Weights of a small transformer language model: LayerNorm before each block, a variant of Muon for these matrices.
Each number is 200 + 40 x the weight over its row's rms, rounded and kept within 0 to 999. Layers, rows and columns count from 0. The size before them is the row's rms in percent of the matrix's.

# layer 8 MLP down (transposed), 192x96, rms 0.217, rows 36-52, columns 0-95
078,181,202,124,154,234,248,244,167,307,206,222,232,239,185,185,181,161,219,202,222,214,177,178,227,141,208,236,244,166,255,178,195,172,235,247,154,177,198,227,156,111,188,135,156,186,226,122,204,211,199,280,204,232,192,212,177,246,162,235,172,161,134,199,204,190,289,158,200,265,153,167,222,211,170,228,238,187,226,208,195,107,253,233,144,217,279,180,272,204,229,194,208,164,136,229,177
083,227,221,171,184,218,237,224,237,163,212,186,211,169,234,155,210,157,169,197,189,212,243,169,219,176,149,195,123,218,129,250,242,251,199,251,232,240,210,205,149,224,191,253,231,168,205,217,168,173,145,320,136,238,196,274,188,122,196,192,94,221,144,258,181,129,228,171,271,160,287,250,204,158,189,180,172,183,191,249,197,212,187,236,214,189,231,178,142,179,267,224,186,192,231,196,147
107,239,118,171,240,167,208,230,196,146,197,149,237,174,227,177,260,219,138,172,252,165,163,222,256,166,223,228,191,286,185,170,307,185,241,209,166,203,214,213,180,174,284,223,166,252,192,221,190,213,235,208,167,213,245,188,152,202,104,204,229,140,194,177,187,160,208,136,117,228,209,295,163,190,199,188,252,204,204,205,213,240,200,228,214,174,151,207,285,178,128,137,259,192,185,187,207
090,225,246,162,90,190,174,208,222,200,149,240,245,193,230,179,148,139,216,191,221,172,193,135,232,181,192,131,142,181,126,260,183,215,262,199,264,242,239,264,193,231,196,222,235,176,208,196,175,197,222,269,157,174,179,199,266,142,204,152,230,150,239,222,158,226,195,129,190,192,189,244,185,221,210,218,246,114,175,220,212,222,239,199,179,246,126,161,169,256,144,258,265,204,186,249,257
089,168,110,272,134,236,255,209,274,214,279,207,226,225,178,216,197,285,157,258,240,184,210,230,203,190,170,178,241,258,202,244,186,122,162,231,232,222,147,193,235,189,211,168,158,210,205,160,156,153,216,101,140,257,223,176,206,221,249,271,175,154,178,189,182,189,218,259,190,198,229,155,208,196,187,193,184,211,178,258,206,175,178,149,137,192,224,219,172,187,144,160,184,174,302,157,230
116,141,162,241,200,243,173,169,207,170,166,214,139,211,161,249,304,168,164,213,214,180,167,184,122,203,247,224,130,226,185,165,173,232,206,128,250,202,197,235,143,207,208,214,236,162,220,176,146,167,158,194,225,168,202,212,206,261,279,231,250,201,184,127,178,237,159,217,254,227,302,142,211,229,188,264,191,251,219,243,155,149,193,172,235,183,171,183,165,248,210,159,189,300,211,160,232
103,110,155,165,168,218,204,237,220,238,210,231,195,224,203,207,288,132,155,154,256,204,224,168,128,121,214,193,244,145,226,188,224,211,296,186,158,126,178,215,221,140,189,174,210,228,177,143,131,227,178,223,171,260,208,187,184,286,201,193,160,150,176,163,242,209,271,171,199,163,159,261,196,223,203,152,234,217,173,209,170,199,193,199,179,193,276,252,190,217,281,213,228,183,266,233,235
073,118,166,245,165,273,201,144,205,232,223,267,195,142,244,207,143,230,164,187,212,213,220,245,287,160,158,246,165,190,214,121,202,180,223,211,106,190,165,204,236,240,227,202,190,189,163,175,257,143,227,172,222,139,244,195,174,262,225,242,249,140,211,241,212,212,155,139,213,237,280,188,141,231,208,232,151,290,212,173,251,206,202,144,158,153,202,228,161,234,181,175,212,189,229,163,187
114,255,203,214,305,124,209,172,168,186,238,188,228,281,273,166,129,251,232,277,168,193,193,204,216,258,213,166,165,207,131,198,161,182,208,196,160,221,196,166,205,222,182,203,238,115,231,179,204,229,216,184,217,163,221,137,226,197,143,216,258,139,157,267,193,194,243,148,187,235,151,118,138,186,203,234,225,133,195,242,163,270,215,172,154,238,234,172,155,175,239,200,238,211,233,199,238
096,174,145,214,131,212,254,159,267,228,252,283,213,186,157,229,272,205,123,249,208,167,170,220,244,157,225,165,165,185,233,190,183,151,157,167,234,206,258,227,188,221,205,171,146,256,194,161,213,173,233,200,165,198,225,195,240,287,190,253,225,193,254,127,140,260,203,280,237,264,195,169,135,232,221,240,204,162,254,145,193,174,174,189,190,220,195,215,215,231,190,138,186,173,149,132,144
066,187,161,273,198,207,201,214,209,210,225,196,237,186,206,100,167,188,299,160,240,228,206,181,205,146,144,171,214,205,215,113,194,145,223,206,209,174,208,195,207,182,173,151,188,181,152,185,218,167,140,212,149,134,255,225,153,255,212,260,187,155,235,222,201,252,220,187,197,164,259,235,215,161,164,248,190,210,225,178,215,234,101,144,199,226,267,138,252,247,251,287,265,199,166,149,236
109,171,199,194,199,209,163,139,218,132,204,169,154,174,230,287,223,197,233,189,142,256,232,135,150,244,233,263,280,204,197,191,193,154,245,208,179,186,262,217,193,179,179,219,319,216,212,215,177,219,182,153,201,191,191,187,230,208,174,124,149,218,242,183,273,211,174,160,234,203,166,212,238,110,196,287,201,190,184,241,175,198,255,242,243,179,229,141,214,96,147,167,154,219,227,201,202
119,195,268,245,157,252,221,207,162,240,240,284,182,204,194,210,187,262,118,223,232,165,247,197,173,262,206,210,153,231,167,190,185,194,194,241,167,212,122,223,253,290,240,216,141,219,200,186,176,204,199,169,222,190,172,209,153,257,200,265,205,227,175,247,215,206,219,245,250,236,189,147,143,184,247,194,150,226,161,199,187,104,184,141,158,147,113,206,198,224,229,139,222,137,185,125,233
098,177,240,161,195,225,189,255,177,214,219,220,131,195,151,238,165,289,150,181,224,154,117,234,221,164,283,244,166,148,224,224,182,158,138,188,137,189,211,173,213,221,279,194,202,176,188,160,231,218,200,124,261,166,165,99,240,272,261,236,236,142,211,194,215,271,197,264,176,283,147,194,189,219,226,208,215,228,159,173,153,210,205,189,171,190,185,202,233,184,175,241,204,151,205,231,250
132,174,246,211,187,113,85,176,220,201,205,142,231,189,244,247,138,196,223,200,196,269,256,122,203,178,220,224,252,153,253,173,215,197,243,217,218,165,168,156,218,148,209,212,189,180,183,220,169,220,181,214,214,211,200,144,247,144,170,104,211,191,183,319,237,169,248,188,174,149,221,238,239,281,225,204,244,142,213,213,230,229,161,239,209,171,172,153,246,195,206,214,206,138,268,169,216
087,198,248,242,239,183,185,189,255,189,203,206,172,201,155,217,215,190,157,207,201,279,257,215,215,174,253,207,206,238,208,144,213,236,251,143,260,158,153,251,149,242,121,206,270,244,209,237,231,126,165,183,212,211,224,193,179,194,253,155,123,246,216,163,175,165,234,235,279,155,231,239,175,162,223,189,219,82,246,214,161,153,138,191,178,170,202,255,188,191,260,124,186,189,202,138,188
147,252,195,119,176,209,221,195,185,257,223,149,231,224,222,193,252,154,132,206,271,262,280,291,189,167,283,186,162,222,184,284,239,208,230,218,160,134,162,226,218,189,138,201,212,192,155,254,205,174,128,173,174,196,187,191,146,166,233,206,221,183,210,160,205,227,181,187,186,180,176,193,208,247,219,257,292,217,214,150,217,209,240,225,133,185,209,163,188,165,176,185,124,109,234,199,249
# layer 8 MLP up, 192x96, rms 0.315, rows 37-53, columns 0-95
084,190,266,168,205,132,223,212,177,244,183,137,159,148,230,203,228,206,192,203,121,160,247,169,115,244,304,196,166,194,206,211,166,262,201,216,135,233,163,185,204,268,192,190,224,187,188,202,254,183,188,194,230,122,242,153,216,162,216,238,276,151,185,170,162,167,166,235,171,189,281,218,124,129,243,200,167,124,212,208,197,191,211,175,230,190,233,244,268,224,254,256,189,234,179,203,151
088,156,196,253,258,191,255,169,220,216,245,216,166,200,208,219,223,173,244,265,199,168,270,175,217,221,193,306,241,172,225,243,161,247,140,164,190,241,134,210,243,252,214,159,197,218,178,153,98,194,202,108,233,273,179,280,190,155,202,127,188,167,172,236,229,206,187,179,271,152,189,203,234,151,200,185,163,176,177,219,228,126,191,180,165,171,255,162,224,221,186,158,145,261,190,188,214
078,171,188,195,259,201,204,290,136,234,215,139,192,203,182,239,239,155,267,124,143,179,235,218,166,143,197,132,157,173,198,217,177,200,148,275,205,169,104,160,208,176,178,219,235,197,195,310,216,195,200,257,199,239,195,241,192,188,220,205,234,246,191,173,250,160,197,232,178,197,166,191,201,144,240,207,141,148,238,212,171,253,175,160,225,201,173,241,243,124,279,189,212,289,191,209,169
082,122,268,128,248,203,163,221,199,213,163,204,205,237,209,180,236,208,188,258,176,269,220,195,196,263,243,213,136,234,264,157,147,229,238,199,136,134,233,203,214,117,140,210,136,208,140,138,212,245,201,236,201,168,111,157,175,245,247,187,175,192,262,221,177,189,220,162,154,204,251,170,155,224,258,164,182,215,238,145,245,171,209,192,219,212,201,251,240,261,198,172,169,229,155,259,166
127,181,187,164,210,241,210,270,169,230,240,167,188,213,196,124,279,163,122,225,234,245,229,276,223,172,212,199,221,175,241,175,178,204,157,236,282,207,177,207,197,193,227,165,171,211,202,189,167,143,146,283,284,271,204,228,239,136,269,175,264,231,163,116,148,197,163,173,206,242,211,243,193,258,185,190,234,191,168,187,185,174,216,234,212,96,203,240,154,208,146,175,210,174,157,197,244
099,202,257,150,172,256,239,231,262,211,224,151,204,256,195,202,187,139,254,159,131,246,220,128,133,214,213,246,186,157,245,152,223,256,200,158,199,201,182,215,253,206,183,191,188,231,247,176,128,162,200,244,256,222,209,174,202,227,268,160,179,154,219,151,175,138,196,190,169,207,169,266,201,153,220,228,239,249,216,148,215,164,280,196,214,140,259,171,251,159,145,194,243,254,199,197,103
089,229,158,188,206,224,198,213,158,262,212,177,156,220,152,184,285,182,238,211,210,116,202,176,231,193,207,322,188,253,201,205,161,271,210,203,156,168,162,163,158,207,219,175,146,129,239,243,222,187,127,173,218,265,169,227,216,200,212,188,228,199,168,195,252,251,260,168,166,214,164,138,227,132,184,215,233,189,226,205,190,191,186,180,220,245,231,263,170,220,73,245,142,216,199,232,132
095,202,169,178,185,203,215,179,271,199,148,216,262,225,215,191,221,169,251,151,231,200,164,184,203,203,309,267,231,162,228,150,199,257,274,126,95,168,231,188,205,181,157,184,190,187,154,161,117,287,211,245,198,225,169,252,166,261,181,211,171,163,183,236,228,207,170,193,164,220,205,206,206,195,167,162,247,247,228,173,221,156,234,223,227,229,183,245,267,228,130,194,136,246,115,196,191
107,158,180,231,210,169,257,197,275,218,203,212,265,154,202,197,194,219,179,207,143,195,182,211,197,256,175,151,92,208,293,197,170,175,191,178,183,214,251,258,176,170,221,128,181,203,180,221,310,197,218,215,176,171,209,175,200,197,209,281,313,191,190,210,211,196,156,172,139,236,175,222,229,279,188,242,196,166,156,191,143,173,169,249,184,210,202,222,287,146,252,136,192,172,208,170,148
087,205,123,267,210,202,192,165,195,129,194,191,177,251,156,206,132,178,246,208,218,262,224,150,181,210,172,209,182,109,155,154,300,235,164,257,198,226,211,256,189,175,247,255,218,159,147,237,239,171,216,217,154,225,267,222,204,219,187,132,285,195,133,167,180,171,173,264,164,184,192,230,132,228,216,198,206,193,215,193,161,205,202,199,239,201,296,185,175,172,186,235,208,227,260,117,233
105,216,222,194,186,214,217,217,157,262,179,197,206,211,183,113,237,135,211,258,191,249,220,244,175,262,106,131,135,171,155,177,248,242,186,195,267,175,174,148,163,223,206,170,185,208,176,191,156,248,212,237,159,159,252,216,243,229,261,262,150,265,221,159,241,236,245,166,204,250,178,207,134,233,183,210,243,183,215,183,108,149,184,162,166,219,204,243,226,297,198,177,229,200,224,182,138
116,137,201,213,194,149,268,247,178,233,207,159,224,167,233,220,222,277,163,172,248,234,183,167,178,242,136,236,139,174,215,299,226,184,205,116,159,211,132,261,244,222,226,242,152,165,172,194,228,257,144,170,272,159,189,178,179,222,203,312,223,180,190,227,175,146,166,186,173,181,171,230,155,242,224,209,168,182,188,171,183,207,246,234,245,204,174,262,211,204,194,252,217,177,122,199,126
090,170,89,183,260,141,242,217,177,185,241,166,249,220,271,177,259,189,228,206,208,216,246,206,157,198,137,216,255,306,167,176,252,218,224,239,147,251,188,174,198,215,149,138,214,256,142,287,121,247,213,217,177,165,161,208,198,206,149,162,210,215,221,202,176,147,197,165,165,156,214,193,242,161,164,173,213,186,212,181,262,200,189,201,204,213,202,240,174,236,264,148,162,294,178,203,163
123,197,204,199,237,164,259,278,209,211,222,201,215,222,124,153,273,285,173,171,194,199,241,254,135,292,174,193,242,170,233,208,224,154,178,162,247,213,230,257,215,231,234,171,199,171,156,229,275,202,226,196,120,204,153,179,189,234,145,220,180,159,187,164,190,201,161,189,197,182,246,215,235,261,136,295,211,209,141,218,177,159,181,194,123,199,133,236,204,204,202,166,272,160,145,204,152
087,231,232,178,203,164,159,222,211,194,129,200,185,202,266,188,230,194,232,210,98,173,196,121,294,203,251,240,215,184,174,199,148,182,170,189,113,210,244,247,170,240,164,242,222,247,155,311,215,217,150,183,214,158,214,230,127,218,209,239,265,169,242,196,257,206,125,164,185,195,193,232,184,186,222,210,174,178,180,119,235,279,224,190,258,176,178,196,222,190,143,268,243,218,180,188,207
128,114,222,269,226,175,210,207,219,170,182,231,197,159,143,154,171,250,229,206,187,170,157,193,221,249,176,221,206,238,214,101,118,185,175,171,207,239,214,188,174,226,171,159,176,263,241,181,159,209,241,190,202,166,191,234,271,213,190,280,218,184,262,129,169,145,258,202,216,190,214,196,126,163,201,197,169,144,177,160,170,213,124,206,264,251,199,293,192,247,215,224,256,292,186,193,165
099,232,317,229,213,173,249,170,220,220,263,127,194,194,168,168,166,163,188,260,197,288,244,235,256,203,189,206,202,239,169,217,171,150,254,133,251,216,239,208,179,204,161,216,197,245,209,189,184,231,231,240,195,234,225,177,185,194,270,193,193,176,174,174,175,220,304,207,169,203,105,141,214,182,247,205,140,219,259,150,130,204,191,130,195,130,222,110,183,218,182,189,194,156,227,214,217